config = dict(
    qk_norm=True,
    learning_rate=0.0114,
    lr_mult_o=4.0,
    schedule='wsd',
    decay_shape='linear',
    final_lr_fraction=0.02,
)
Each number is 128 + 32 x the weight over its row's rms, rounded and kept within 0 to 255. Layers, rows and columns count from 0. Numbers have three digits each. The size before them is the row's rms in percent of the matrix's.

# layer 8 attention output (transposed), 96x192, rms 0.861, rows 27-31,58-63,90-95, columns 96-143
097:093138146159093099128103180119176131094123160106097124119114134161189100123100125076136135131127093127097123150189182182100075157142150123089172
098:050109153183137175126069151136115106138152142101086051140119143117100109112168128135114078093187160168140100161140069153159087092064139136142148
100:060154101111118038142140154124138063108149180147096153134139120123116116103107156110143109136135143108164174116148115140124142122148145131180110
095:097104161173135132164141125145215139131092148104125140135157087119093224132124179119127206156146083126085110176145113076113144138135181119072102
096:182092225120131143141122188106120170113127151111154143096161146088117132153126175096157160168124135194116179141152190123149144143149102121125110
108:124121115193165115085146094123082111114098112124139184128137073117168148168122146106117150094075137108173162124121169185145085178171135082099159
104:136149128150094161169171120078083152138134112111161181145126091144145093127133138201199125159158080118140110119098053099133102151149130165132025
099:128123125152089111143119111122146245141150090166125122134122145155100098194134087179136135103152176134150104154107144149108118147147146102166059
111:151133139134102158143109106160104160092163088156132057143112129101120094164160146194150131107136142167094176135101105177054129149190105132101125
101:132122165150175151136122124113059105200145062175106115149154118091183122104090121063139127046063077125127092089102116127114177132147095149186152
104:147108085081120162158085071161156112139119115075120112142163136129170096059146152183183150058134214139099087163153142159148106089132088067149138
093:152123081099092097149100126181104108104134176079121104148111111167141138126128109116157199127192135133158101183155143105121159113114141153138225
098:158133100120112160162075124133120127110122134156162141110166173089072139150149137099049132096085110154156166118136101060138139091108084086208156
094:108164094096166170119162165105075107098148130184138170158167120079120208088124118108130130147102119127085147104153153112125181136090121135109141
102:136137152109134092128140136095096146150157088132180179115141155152186121123139084116078118143173140096154112120163166127158095114038200087068154
099:145084085101139098114136188146074121097107151125132122137152145157117072156099113176157042172128151190167163112130115145175138114117137117140178
092:080118086151140080106146036109171098157141139076116130157098136197098106124123076167101104093155164080102134112086118086079170146081179109181170
# layer 8 attention value, 32x192, rms 0.134, rows 27-31, columns 96-143
101:106110136109156091103196101097114139130198050082096078130088083115131129076080157127125131182120142094105097142175132157062119087150122137117132
096:144098119135130161119130149114122156107115151109141166128173146080163081150149165096098183152090124138100095109131094114043068195123151081057183
100:124084104155129193144087113140121099109153171110100109168115129183093097133145138134140107160137155160177090111127182082106140100177148133084111
097:082136151140108130132081104105085100108169095078172168154115151127096130180114097063128107120151095122099154189141070118115109073161161131101118
100:097118065123152113129146139119170156155109189159109163133201098081108073149167097157122106174176057094118172135159143107095113170178165132098070
# layer 8 MLP gate, 512x192, rms 0.214, rows 0-86, columns 96-143
101:097138119142128141126119157092128090137109129097190166097115156122090142120169120124077091114133116150148118095119169094144129166148142110119135
099:138086127072124130083126129139117128129099125153111083113082065114139087183132178110163166119126135123147093102175169154102141085152135145153138
097:085121139153165111082189131115143102080157171103148127063198098167141149205126128131046117108168162093136138111156055125103160086144107104119091
108:088135168131138133123165141186137150091185168127203112161140149198159183104080134170188124105103083196091123138112135111108155143132133139131061
096:099103143135105104087128122100086129105140182123132132142160109119073110116083150114086084115127120137116097103106164185120118170146155185140128
103:110071171115133116108078175154141097168147135121132189134185154147112103111132162133127124156121138094135115131167143148156115088120154097108160
100:173141123153137068156127129222089097154098129121160135114169124152150122135143135127123053111105073150130119170193135115126128085120102100107144
099:152145161157104114166084131195124143137216160216137091086084102136119162112050110097078121111147110089153130194144139167141150170111141135134131
099:099125161143102144070153114079190129157104137129119127147154144100168121108136179159074157137165134173171122187122164118144111116064089136092140
099:175043081126122136132114176164139169189078141111113112142166143162157072134114153151104142083115160080182076070162118108081124090137138093113146
104:148127127172143076158147100160142143127109168108128158081105175105124107136107135171107159084153151166135110158205132176139167163195156170187155
102:121129093158090120116110122186112161132156117155193153132124140118091093078100132091092078142128102136108156166109132126174079107097183128126108
100:095151205119141146120104079139096149177153073111133214090147091140151119117095105106084194133095149091128132111130076114159127095104162145084182
096:081099159093134114143141135154129182139140086147111137182160160136092153101139163144149127156160104187131210111143131128085175177175128133085110
102:150089171125147108134146105112133151180158100132132207116130146130123141146159092147160198174136137105172121075125094150178091090128183118157125
092:150111169083142124164190176128127120095131159108164128088116093107124103164086130151148206144120092140111192148090057101151125128147190092064096
096:141128123130165109097081117110152132142153124103110049103071077070104115118083151128098184111118169183130111114172129113189137120078092155090174
102:080104119113107115139129160167115149135156171078118168163111088104155159097183160095133119160155119106158145171137118128182159164163094121162109
097:059132136073155074125117140139128169172098127130132116148130153128075113154104144127062137188127144129128135113164068073125138138124147128165112
095:087084124118145151123078113115118153126113117083205177136060138196161134172136102157070138151081153092073135161161112072144182082126093153154162
103:075071114181105147050176146149102153113161090099095153079118135176115141127105122118200174123115122135091126183144110145142131159159193154075176
097:180129158115132210171139103172112125162115145118112130117142148132158067126099174140119180130090069082096113097181177179121115170196085098136078
100:149088088099166145114166130117116151137149140142064139114161094090119112147183161181094093066100102132142192160173105130118172160108171076211133
100:112129106108107134097119150082056144093141105106129141136126082148172158156163126141100128094074061125092152126153068140161153168114157107156110
100:122146126148089102147130159142138147173149137103204107142134079090188104160048115086096147115138145089142088185100144076074131120103091146140118
100:079163121154180141115100099133123115127129178114132087151122091199051049082109160125153101143119125114157109148119126171133109215147160123162135
103:148144063136144084103120149131112125127136123119190156153133053157159091144101096155123151157165204155075075121137202107097114153172147111160156
098:093089218149133132131116095089130136121108166120141100196110113134110090079119141152172161128171099117158077105143101126129094107098174154125159
103:109091125102100117129119063177109176103143132092154240112126155158164130133124118152143095146107104137166157129125097153150139120141112137091077
104:133165071098108112114108101183097149103122148095097133116033093149114120124141148086126092121138100105140173131153132103125124175080153136116109
095:119132126096199070167117069189070155154125153106129136045117127114124154154131089093107120091068104149104124118153121108142196085110132076145107
098:095073110188163141142168184108142208148039148082171138112143177158118168174165127168065072123078121084166102156120129159138157145146122140130126
106:180149133111114087090076131129065145178087163106128174176088101097069123089148094126094213160107101139099114128146173101150123160079182092151134
094:106126172100151121182121168098135151111139126122123129148182138137063108087158054133115148121111113086140111097079190115160108180161111140114096
101:165105130099207172127131127113174150173125164129133118132096119131116148048144077152157115113147126169100168135156143107170133066076114125082143
100:136068076135093097186141136119128068111092153132149141125116129182197180105161124117135163135095116115163133151115125124095157180197192084134120
104:174158145129089130129152147138150181144103116152129166141102221155108162164173086170094115128139078082106164149131112156145129150143075122164150
101:124090152158102121097137197076149131171128146154136118164148131110126109136165186146109129134206134129126174084135160183110126172133112143080178
095:125164105119104151142082166091125128180098129124123137196191110139128134086132080099111177186144133125132093128175125078067136124133133125183153
101:107092163146166168090104134138105167159135088056083096152161148116129107115168087114145173164122143140203144134084146145149095127151180195118135
098:182175130153137115206124182081174140113134100114130131141145158065167117109032153111124119107114157134177135145156085165149128200151089131166060
099:100133103167175150122152117166155101066118122058114150143091139202101074179144112139161127107115060149133093143137121119153101119088130156142123
098:131132105091130142113126192174161090185099104126110172161131150111150124134157094107148130109157106137135172180149112127153072163143159200158114
099:095095140081103093153083137115128177102134095143043172191152097105148116132028142118133162129086086071126134160142141071125134075128163128101156
096:089090129125189135111066078161166172190179151090105190123127157105121111114128135198162138159134165152087162169116093118112076117115139111148124
098:120116108147202097119172152128132038120112091149093132103130050156154153134156148179092150055153095123171178082108129195132141159098179110113139
099:144077127113103124165157117160103143116118097107070145106144113080180140110144170135150081172079126129183162114137141150128081086152177098167117
105:114152122073170101088137118122078155164032200137086179150143173080130138164126148193129165134148104182129117150121131159107135143094119120156034
101:111158122112162115166145171181119074126144145160046182116153106120145120108119141123091137096088074101143129102145155101093181100173101152095141
100:128122129120121156134037139191151110169109078134129121165113105141141125106137116095176140144135164141158186227168098130137144090128107103106134
100:116168128131120102138055102133098130146085130157066106133177163142088114099118114144105121120081099168152191113142111084119145128135082125112159
103:092106087141163136174139167187160131167090114116146142085129124189140090171104123171154072069080138135163099096123136141133110123092092193114168
104:187134153175112159134114157134127138140114125123182048088084154168078127119089124127177151144167121133129125111083172109142118085074139100126127
099:129090100101126097102140146129152129168025090180140113161178131163120186129131115165197104081151124143132093151137209124128089116212133149132159
107:146132179114149121122121145145137108121108096093104123124096100155107146184105150145137118118092188138130128192157136063096095121171089133149134
095:107089089105135119109134054097167076199172140103111093115114149135116124112122173115126071177136154111122052141130139127131070066151100142130154
092:142120171144097081164155128119123119199069083145103143126087096197097085150129120184137090153170142134104113190148094152126140147127100149128119
102:160130139142094155128136081150123141135088153108184146123134111109140107150081119165122164161126110024084113132150161188197153140058134109089146
104:127212146162109148116161159113187105150157158130078116104159082149137110154112093184093113125135095128180132108166117173119139087117103124139156
097:153100049106186107132095114131086147163116144099111087149127117118142097138112077114165087132162077028133082175109108111103095108125099126101104
099:136179130109135104112055134137150145177108127107114112093126155155167118149128096174091164140109119126055185177189153175080047098082175128146126
100:114087096106147101135117121122150122123148144113118188143110164166109147109163128048085161137124117108133112122181125165094117159069146110127120
095:145189125134139169135146129126110114162089152111116160150130123181152181110137129133140174086136194132111162124114143157108110131117122132172119
099:102082156179120160117153098119115173125165091117135140190136182155173059125126130116185138164138185139131138119123104137160172117196103174145139
099:079182118162140128122109163172058164166160165144155096149122109131137160191171149129127104085134109134140124104187118156124097125121164149118137
106:103068138055173160105131160107068113106115072121141128116164093116130087101187137157160133078113165147126175115120128124137101195179176131161173
095:116125197125145115170169194139135117093178134130111175140073149195164147088077086145133154111168119130158177178168184165128149045115078142126105
106:151084218132132205170158148164141146065077137141119127135087158146146145162119041132129135222092060150056159083120148173080121151080107157140125
100:126132105112109111097121096146140131147132162088140134088174114099123029131157090166116174180103162143081124174139124115167109068157047184135120
096:095161166128170106168129135101119087136107116122129182155096135162166082101092136133111121157141178117167114122141185101117132149177184110120163
098:144080160178066119165087102088176056149131111117129114145173162156174113109163094114136170136126170114096105092108115139182142151121115102099152
105:142100169135100096123078171120151058164188087159129127199116093146176130134161116150158158146109115153131221117126143157122118115160165064102125
099:119083162081144127115111109157176108182106130072146109141104144128132119176093173125182103080128099165104136100154142154046144125146161115098106
104:160069122091120114096094120123172136108145133095154089100124141190110139126136102088105125137144138148139146126139078166096052103128177121150116
098:123090106080126081210103130199098112090127134148140148133163086161122133119118130133105140106064133122142116122122162198190109146131087134204095
096:117176106107090134097087118137097185090109104129106127076112143164115139120094094152128143114105184125167096082141105106127156130147140110124109
095:136102108074113143157126078118135119108117133129113133154144145156113134080107164103133120078154166113186099107187160220204155094154194115189115
095:181123097137104149098157134150104182098176172134108083108143154160171136122179135111180109132065100117106190125150135136112144115128093093081100
099:125124171143050171171153196147143139097107163127106096108140087150126115182104128157149180153189097161123164142076120177070060174097083119143112
104:100127103118108106130161102088120153127108106129161181159193141176121121133083149068122088095113144127117148149201053143141174112157119157205149
097:118115166167117128081121125125137150087193145089155084167108123124181134103146118109104173121171122115165130158050177158114157156072162066128119
108:104076132142127087134121176103119116173114126112141163095118141144123111150116187132039100183107202117118124108126178138109106178118131074148159
102:138118132124128136155163154157104151164086139102141094090093120165171155109046120155155232149152125149147119146149159111161139165188202133112195
101:169137153136143107131116119128178122144143130160171067086126126164101093107068139196120163110111172141151137157203113178194135126139188144108141
095:125094126124163070061149141110073162117133074097150155175121124095102137122133114117171138105162118129055168125169129117130172101107123079095111
097:164089093139092170100070091152064142128151156081128208101114113102177129110146153140143217142123078154141114152161165167108134158132093145150137
105:111074146131142131184118153175081131130081189126195116155104122146110123165133135161139091122136146095156142169100122131133101089126108158127066
# layer 8 MLP up, 512x192, rms 0.227, rows 0-86, columns 96-143
100:154157110157130123156136221102088191154137128210127116081135118135122169103089159165156177122148147183123070142097166120097161165106149135140153
103:118101099153101104164140111105158096149170104113092127182158117136128126134157075153118104077087135101120110160077115091102093144165093154152130
098:102133148040102067136106153153135101047201184095148121152114166108086125096156092135121120174170130177100141168113152130139156159114127078149124
111:110149134131105117107167091102118152150081072159071053164161142165148114113121127090072128132196085151170135113149131113086109065106141158099153
105:172180158143123105138117119086053121091170099128125159172086098164125166129130127107167151117164113129097151108151117106146123169067123126168153
104:204099112126118168108186107149185150132151163159119145206126134081112120122166118122136099102119133099124087110094159162141098080107117113060148
098:127139109058131205089174125054128140101072126121137094122107146112169120049138126161142113180142121206121174107090144111097128132177065180135146
101:137223090125122147119171097101128129085153112093105087117135123076091137116129152127120108099165148123083121062129131120139107121089146160085160
097:128133070148123141104143140171165121178133125125164145122133083125130118119182194127128075079130117128159127189122140125175125197083184129107158
104:069139159106107119126121117089100074171143139128064151169131104152119116150148182110161101142101129107132057152129175128094095188080131171160105
099:101131113088171130176102090159124131150091119120135164187122144138067131138119134138090115122091143148063118162146139091167202143159174132177131
104:129150125124160065111114134144176127106071152096162114112137148163142109100109152140103138092081119126153138106191145137162094063113187162153116
102:119126121163105192192162101073120073173083135108067143103158126170111169122114180141130173140132158142092150070214159158152132137180109111100137
100:176131178144130108114141103164102133152149128113116130157092112119105053115153121075109147181118148162116119160128109132169123094093141108152142
103:146135187154156070121109146112104162108088095017147115141164208187160180136146122126126049166103113122160183159121134091138080095087139144064160
088:125206070145149143132097089167145115147161119132043125188118186136144139133163134140090080094181115082171135119130140095125088123107086198074172
097:151126101165198163097182097135133082113084117111117146124110146099215177127167102114108132164112134104098167128152104144129162143159119084176130
097:102165164088152106116125112200092128151109151118197122110143142132097190079126153164184188161127209085116126087147095138147178145122190187144115
095:129091154158159140106084133137162118144162163113101062101129133088143119116142146171151136134112110135114207147137121157119131154134042114127093
093:190123152132131159120117109136109139116164136148095128153120119061120224128100111168137121051138134116147143121139190134205112099143135107187150
101:144095169148134105154200057131051157104144076121120099121122086116101110070076149097084132078132101106144190112169120099116129149140129139187122
101:206165173136075158170074189130070143166112131102094124097075070112147102158144118174108109128073129089070068061085106134108141157095105134163061
101:124185113133030126031150196136108169095140175130159145089131109100141080130105156187167144109114134087126082148171108122110091131122185117115114
099:123104114132054160154140129102170098166130122090104113090156107120076136104121113103161158117124157167150089121122127116071084111134065112101103
105:110124108171171132118119125131156153128172106114115135142099151120114099104112109170113128129161177061183147097121144103098146078075132155146098
100:141127156150143154151067093131141189136093119140110206151116153154079093126043097178122082114095128092144163142184126107126133162156091130078101
099:138153146110063087164102109144126043155063133108127148060106115134132175122106159140129156119161165166142133167064148095108110137150176151146110
093:087115147102124158210145127150144111119107129046160136086138117134094120150125149129116161156136105079196135162107190129090204147159136153120154
110:112146088173064130097124130137112172101110152120135151125120188142193099085058099171097109121112158102079085119160134124160144177134066130161138
103:164086135117098086086143156122151128106128120080152139135104151164140153140056117114132143130095116102109123134151119117074138093094110148106122
100:117159152138113150133119102121168082138172136150173159134157140149101127189118122107198124158090084088113103126155157132042165080126174148158155
103:129142140190112101186114077097095142088162162124140112141116163113116137112081120128157081150079134144166183178096123111144097113115083093146132
104:102083138174080108156154080146096157136117172136072122186112164181125148155100060089111130113112094159117135132101120160136168092156087111111103
096:140135178161110097133111127077176134120166126149111116111111077118146116148137150130073187146171162118180103171113147230088165132125139168187113
100:167122184122088140134106136086128104091166137187125128144107173139120050165139131117151169116127138055133085053098095117169147098167160172088133
095:127144122162155138112128163085139224085077166103116149139130134139161091137087180154097188091103143086096146155109091187128071139133096174121115
107:156115133136117119133157111115090117113147168081103118159153126163168120128141154153109132135122136236114141147142133143131168208124109102192150
105:129110112096150101187118089153186153127103143148085137099110099115130139146088165204155107048117111188087128108170216128185172121249123067097147
100:130085181150121113168125113130116157109151120181117122083117116158133139121097162145167127176118093147150135109124116144161195133102096107151148
101:148094112129161153108121177125139140106156164163114169107123137101157179131092120159089118145094089077071095104144110082148147147141093101167094
103:111092140151057121115126094137131104116144058106034125136118123120125138120222150055183146155156106079134143141079139133165114136146143166106162
104:141135109088152086138089153172106166085175127127090134121106145118161126132143117116146147133170191131091118207155183160159190134144118118137147
098:137133092099210132120148149076142150094146091147126145120170164094136100093197120112123083197158144099205110113103148138146161131116110162103152
098:124159123173134069082117143143128151106123105207080143110129092079039105048085124125196126067101143092116174139186155125112146142102110154035124
096:129149084148126143151133132148172095136087154087144078145111154179070130149152165128145107122130132086109134124153107149097164079134158124146105
094:179149139161092135136158112120125124175107133137131132106113072116145114126141143119114092181099157173111164143121077095147141103167180140161103
100:104111112098198126119121115160114140069118115107161119115134107124171101120125080136129147117106181132173122088137119138141059117180169176127196
103:181168148102173199193125135127114110168127141140120141201122068147126181049138144151152101112088138088093122072072179113143126093149081179110122
101:193183094145122162134059140116136158089116142135076152131125076094088107142139138122131105070164063120143148185132072165105125148089156105093108
098:153102153115126119144132123139134136141064154123138168071097139166112124129093143118122218118126151173103084147149109154153168063096139144071206
106:118050157171144150103197144113151144111105116099096154164149124169135117146103056114079141066058095144145118132136087130110197137156103156124163
102:130160110161116091170169148137196153106119159144152173136090139168129131149148141111150107079054142133110078153145092108128130116090163109158108
109:129094172219131115135128102105089124148108103097177124116158137114152099151147103121073139146098114161199131105129156162119107166116063199115160
097:107103131172128154133131206088152089127135144129098113155082078048122117122176075117095123143131133188135092130148072085119113160168133111157021
106:179112185090097212148080140183152140103157128166167051153161111082147059161138122129142151150129112137126121072120130130137135089131135182126139
096:074142106123126133177185100153082105139114135143162105137111184153121137129150153136119145150149115108148095183155204155180093056134118126129125
096:155190086123092175153103107135121134148131201110112078147112156141159095065140099119141100189146136148148150094146088114134118102151141155088138
096:098122122213116166110177134088189125095087071121173139117147077120167085137149106192045090106118115148084135160125147142111111115143126120144129
102:106141115178154151122163099082160107129075136101138099112141145166107113138115149107156148105121132062146180144109114120117118131170127184126166
099:105125129130130126164171160178205151139115128119183149145101108157145135132181096119113085160122160072070137125146156142150160171114108052142141
099:148129115128161181069140130090115072129139120156077132153110179112100153148087127132141140183143147169130146164105137131168091094140100117168127
098:127158128138127139147078201118118112093156065119106149138129216106113094124084101080144135077129122151183176066139093155114135125182118184078081
095:114156160112162190063148106101117093113087164164083160104172153151150109094173136094158085181163112118156145114092163104170182124129119157230149
098:115171126116117130114093139096137150156126145110118103162157082138145169149105088186117114078101103137141168085157140121138078072136116111099118
109:126109124177136143123134095142121131157146108122145121093170067204129227134189106155098081149135208150143092125151162090066071078122154119114074
103:053097134171137086223153107156124150116138118166148168157073150155093109167080142159133070132118139128188148081092099119105127075124102122127102
101:080133146104064153098098119052203118126181167134105166205158138187133182158129129110184081156163107163163124089146092117134162087125106123151144
102:144161143114115136160050127130150165183140124177137080139119071126141134156162161104087090197201219141078107160125087117116194127097132121150144
101:130141098112074113119176135143132089071140145068143162112097089136144151076167103092146125116110155122122165147077121176090116205145082144083123
101:207126086186162137093131099119150123170144106075128190083145103114102139162139149131137166152148094125094194166130065127191146165097111185113109
097:125117151207085170096160160116142137124113137131094142156173117081109178164133113132132161132064096152143124150123113110137142142137121138169128
101:102147121191120137125119195153162094133105148102212106107134104135116141153097128165123091106133121182120122081156144079216152131119146068124078
100:120120116160154097164155163127139154193145112091122080129080131122129162201081107135152111125128106131115118092106164135072088176144128114159064
103:140096164113035130088135042071125137108134115140107109086129097149143116128142154075167119080136123148070168092126189171143081086126122117128115
095:131093158120069130122071174188131104082126115096134136065175126080122121118123137146120164088100192116127083149041177137180117132127080130112130
096:146075190134139125174142134119139104152171112138126133145103128157118085101127191110155098133089141127120128120144135131132183152111189100124138
097:157132145141102115060151108141110078157126147126145117105119058147145095137140096120117155147067110126136196102148103099129091188103163130084096
091:079155090135137185151155162141176138116076142136126097139104117147162111122183173087119067099153117181135162169126107146088156225144172111164158
098:134134123112143101154143154157155099156105112070144089149164127126170106151117154040142168116084127119148146115122118159138126145162136143141176
101:137092191125122138133063093143129121143091060068114169191144126171133142113170101124123148146084125197127110160116148146113117138154139191081124
093:119123169104118168126053131192130163142144149144149119108119131090080146059131124082075056131097145148182115098094132139124115126137134168163106
112:144075119133120144150167165152128114160107080156149139120118145052102120108128162138147104175100126087110112144166133128091080151103099118203141
102:097165060076103087144101135112140136096125117085093116172109157176114191152131143108191095168074107117123128143100092144092162112156082058146110
100:095159123102112068144115182136104094148105160141153110137124165124154191081116125162086151129074139124164123145156096091107209122174159127104158
099:127172091150063108123079102099124171189112101129125143113163139139094161097118073074154167224122101079154140112142164165105161130128173153163138
095:108121100137096165089127174104152101143141077159117068146140166130147140185087223142107075100138115156175095106160088147067162113181140186150131
101:140134131086140125169164087108116147161145119132211184151126123162124134117181139139122147104146119083136096145098156125110122075169099135094136
# layer 8 MLP down (transposed), 512x192, rms 0.0992, rows 0-85, columns 96-143
100:128126140168128075129132166120139104092156131119142139127110136162133125173077068143114136087140153089129156102140139105174099117057107169177107
103:150111169114117158146146145112112149187121127148096115141130179127137149138142149145141119169143113135140069128145126160122139079160108137120083
094:098098124096147141126170086132092128181094067177090158092070142150165113193117125156126138130090146106102101103106099138098161098190117086129185
104:132078148124135141141153117156116121160090085148076170133122177149086081075148174049109131100138120120093120143121113106093105170197164076065170
103:135091192095160112178136137149140158117117147129103090080162135097137088123116102157089145167127106148160200096116162081111196205100105069092128
103:153111112079146112112160136157215083129127122157072180100140113177138085197173146090131140144105148129061105096127115110183121148134127085130094
101:211060102161175133104153106136181087136142139176108087127132146122146180154138066126120129126087141131140098133183108134150176116093150077196115
101:073091122174196119169077142159147110100135128160066131125110140163124140051171065117153143127175139121133130076174115122143058151133153124109183
094:096112116164107154199154099147146135162117103129123098097120123208124155120093112124154083099073091118070140158104124102155118127117126043150151
101:121147083107093171129105149152111133141162126071155092098126143158186117182131123135116114106116149152099107149130124136193105128146104151117174
101:187091134169143098136124186177095111127160072071157150109134116158163107151095150176127123173101130100083140152183162160140156158127115106153088
102:146138112186109145142157132161047110148119180152144116128150145138109094104169095120118134033127116163111116111095127100081114148058130096175144
099:111187101068087121103163147098135138091131106147161142110110134157106147159101083142133170133123097139067089185097175179119181155155194134126134
098:146121142161149123137088124142126128085164116168131180134166114165137114127100082130130181199119151118163122136156093043171119120157126090103119
107:189096151082143108170089117150115145105114136138121139143081156113127160118143181132080132121135105116128178113156125104087166124113055115094116
092:115137095159106111129112127126107134200142096119150061110087098152183124162105100156102092118152137162121125085131136114160140120204130109133137
099:071135154147108112114126131121112184123157121158081087181132190161138085089189148086125145068165106129074145138113163169123181076075155117129120
094:093122126151172107164140067075148105187101118142179181120114205149136128153135143113171127160138056150089134122129106114095122086115109107075158
096:096136106133133151177123113124073104119116085103099104120115083099129107166137157143148130144118096132101119115085135108156030098213201113195076
092:065162112183097134118124143164149180120138104113145180094140158170086053127134171060146128121121099104149079123134099154100114115063114118132084
102:076075156111124084148108102153166114139144114140097106109097160161191070110085125122166137116136088105109193103068101104087086148124096116141123
098:114126170124102144115089107137141144128148100131154145099136155155190064161058060111160052122098080118152157111088138125050145114056133103154104
101:142162214142076105201128146150103147134136138138129097165130104120101146142103170105130135132131134050113100151119140161100137096177135144126152
094:131181096136116118190127128148164108211143126087114172129161104145113121119104180173103145074114088097118131102119154108135111148144119100120125
106:134156134108133118087203183102123187104163102134141077074140174124131173067091092073135168102075164141091146166122087148091109128121099123097138
099:129117125119186176078126162104161174032134131138115111078120131097151117109079058117115109109176144159116164098085143195180111117113164105145087
104:168127094110184110145089083181108169133132154115154137140153124100162090099151077076169078159090106142140135171141135177200114063087130086117145
096:136103108137094109146067137084159124129103113117147142097063127145143114140133077076146103108178103105172111162110058077051115110104161122111145
108:166150163127114167098187162152119066060107137149129139121195085158094107118184155156106121108091084123152058096166144146099119064132164135128143
099:166113130132140165189087116094090143144096168155165111083121132113137111105109138117094163128138144131161176126083190157117151146148140171135193
095:112177075136153097170161139045143123111117094125143125126083080174139128122139101139113084128120105147106107157156095120177167165112168124175138
102:158143099107137122098130157173137101136169121106200108024123212137092112149100063142096070194123141195108144146128141085111138118094135157110127
107:118101131139170104162109162100147087067127068147151123106121100142121234167153126091192101218103117102101148115132125120112108170135112085167124
097:123171171089103114155118170134108089126116150190125086116172156130104103130096197079102094104132096107116155124159186160070154105100116152184154
103:151094086200201123102189147174098115138109102078123177108098134111140117122116200142143119142142140143073151100137142155198107141138155138148104
098:176135123105107193145157114126192051131085117076089132162148145207181161157141129131119107113151147119172120099110156110100129118137162105131115
106:126169106082143160116129131111144156090125091129073119140122173118103099106130091147100144193111080170121071171147128123152187151156080104064145
104:150074147164111118126153132142095096125103200189106097070095093089083113105137115083187135155108068171150178127181156122110124094136186173112119
100:144201162139116127127147108145101151028156156106116172170148135108150135143134078073092153158129188134197113107072127138121158078083054048175084
100:172166149122149162106128102165185163130204101126179140108145120132126143148105129094104118165137046129119111083059091125079092100093155130144145
102:116154138137138097122155127111126103128111176159153069068097180148166135066091100118137190096130161105176199151201087173149106090135178166168098
098:088103113168129138156142161169149147180109140127108099147137064105130090151149125183127167094079178128128113191142157130146157125118173103113130
099:084144120178141175121096138109146123092150193147104115148159210106111134106123098183130185083154140115081131143129163170115060116147151099203056
100:122157119154110128121150075175132100069104162166113091148133162122141102116110121102132129178129134105186075139137106118110182099120131173134108
097:145123099123145136143118091103134172144138124110129130142146143115130156166145131117125137121125168124118096124137112161232091186106081074167152
096:145120079103090085147124105144139140200182092179140146207100136152129126158161107133123148133085163085162096155179128105101172114159086120113081
101:125106096139104179093161178135160123146107174157166129173083111121148145128124140092154116129163145154148140187140146125114119113146107156136077
103:152123086123150124071125134166100138190147170113071096097168127147156131156135095123167098145164182073124130165059095157067121169091151132163080
101:115150106137101110149136125111126123080126132100172117068053123136160123222115147092121075102134116120124113124111105105131104189154121120087179
095:167141161195153122107183144149109178162128088144154164134153114080165062154116140143163178121142116105143174119085064164107106114203155159107120
102:142097120121072186130166138113178183134086117170131136170126163169122080098137124120189129167149108130102069139045104095132131154174174141038134
098:106063107104154131139139156088142118129111110135118120177185117120081189127116170150103134216162133108166157156122136181123084112169125099094171
110:129139117161126094136138107158118095152156147098129134173173197117140164135090111151126114109109145105133137187137061126144187147168083142123058
093:134180078064077146129133130119153087099114099150101145134138144185110139121148129128117141147085150092084035105122089158139072188148060124097159
100:129102045097154134158161158136123127111157117155126157124163135148142102159150117081125136160156074113149102122110170129122123149148115072109155
097:086087079166126079137109160142140168112143117136106101144148159098133124090108126215185190155135136159078180139100169077141165139120118118192124
091:157115095123114149128127143121115103154141071130151178123125158192093101095213118132158122171192135170130130134121175118125092217093107160182110
100:130125202161091185074118111155130146128109146104150130091162129129102097141146121142064153096124144052074100067113084147147150111086086132104112
105:135137133131129142168167157147075152133173135130187184095152077202159173105105124140095142114113151100173127157070153138154155181160097072034138
098:139163116141112152118145118080142147135136099171147184124117115129166200092162095107123124140130098161172144152140122145083120087113187108082199
097:111131132125096121077167178150125141110134091150108181190125200169136192131108083112139137143130103156124059088119130090167105126097152144127193
101:106093127175099088148148153118142141133162181135112187106095127157098103111163148115168154201162121131072088175190114108080134048132137106130149
094:094099124095100053122074166172166060141165106133090130158084116106133130124095114172153198178119144127079104170163126127189119135121141129130095
102:094096116147112191108105132097114124087135065124058116113083154149133107130195104144200117130162119103121205097091153107085104128166127102146111
105:187118093178104116146078094176147156124126157108162130150119135070097071126134128097152142169149117083184091099138139184111113132115089079156139
105:161123133118081084145089092161149120151134162115144117101147146124114108128103167162087142099113130120109134122153151105129140186107156140120110
096:109132130092108107096111115106103136093105080105120061120101101130140100142116150143089176148118147176128115072205131138140116100098152104045085
105:149098083091120109116129084138126115124142108135102138085087116178103124122177180114131086147085164110102117117090030095071139162210192110176126
100:150103204198190130162094145161092073164132134182069065163136189190105115152125102132139228105136093102098151129154138121168163150101137117130109
097:093118108082166155129170166102147154113149156145141154149140126144147079111108136130093140126082105084147089152153200171184127170121086127183101
094:115096168139123057125154070114158116124167071172168087143086126170094156150124141134099111120104167080146137141137159116129179135093119127109105
103:164139132170164161154115052154132075164096097186115156083090077049124133102148131118099174095107153126180182152129112143184140131115193137125131
097:133188128120163108128136152122131135055131117111102140136122108153120113134197117115061140101131099179130133141100124125052150095105144177140130
100:167102206171172134089135147124131163110168110139114195124125123152109129114112117116087136117157085153106125112099153147087106134139123223164108
094:117170083139164162101186150152116117175153145129114146163147140073125066128096171081113123158137051146128127102177114148189141105159133154119107
096:114151158124139116128155150090171151107161136128148161125077121106083114134081107116160229106132085118086067138113126153131209132151124093146090
099:177155125128158121127103173206063123089092171163134100183087159112138124072138147121123146103129126147081182149108122166128134209142151079099144
092:124174185108135162123091079082120106102157127172133140114116158172102143148091096141139100123114116122131172176142159087171054114114145072148083
101:152162120132058080156159127165101158139137143143076198166149105160111155139144081131121114081055160123051132158113155129119167098153135149129165
101:156174116166126138135176099124148133141181124145077133063067120081129152150175137094143110116079134073142082176103075092170168123068122093185075
093:125118119136135115125160126125179142107139166112122071134095122205098111099146109198180100091118120171139132057141168080154142133141078137141070
105:133145163150150117116153065131138139138173158119141108143149123084118108103161135125130124188104124141122115092059135104084123156126154167159091
104:135048161108095072168143128115123130112080157166111082118120087163096104143164128108036125139130116158114145130162018099113109128164198072175107
102:122114094144165158127071113120116120124109157107087177107071166147123127109148101166193158176173112146151072148157120106123136179140097103101075
101:108145152128152174069169169179114181087138151151136126150194177093127137139143108113097164173138125131160128151110135115104199114111130148094154
092:195104144122196109099099101093147080134159170095147187082130110125124186087150135092080151146164120097103130074144178139184140120132120112171103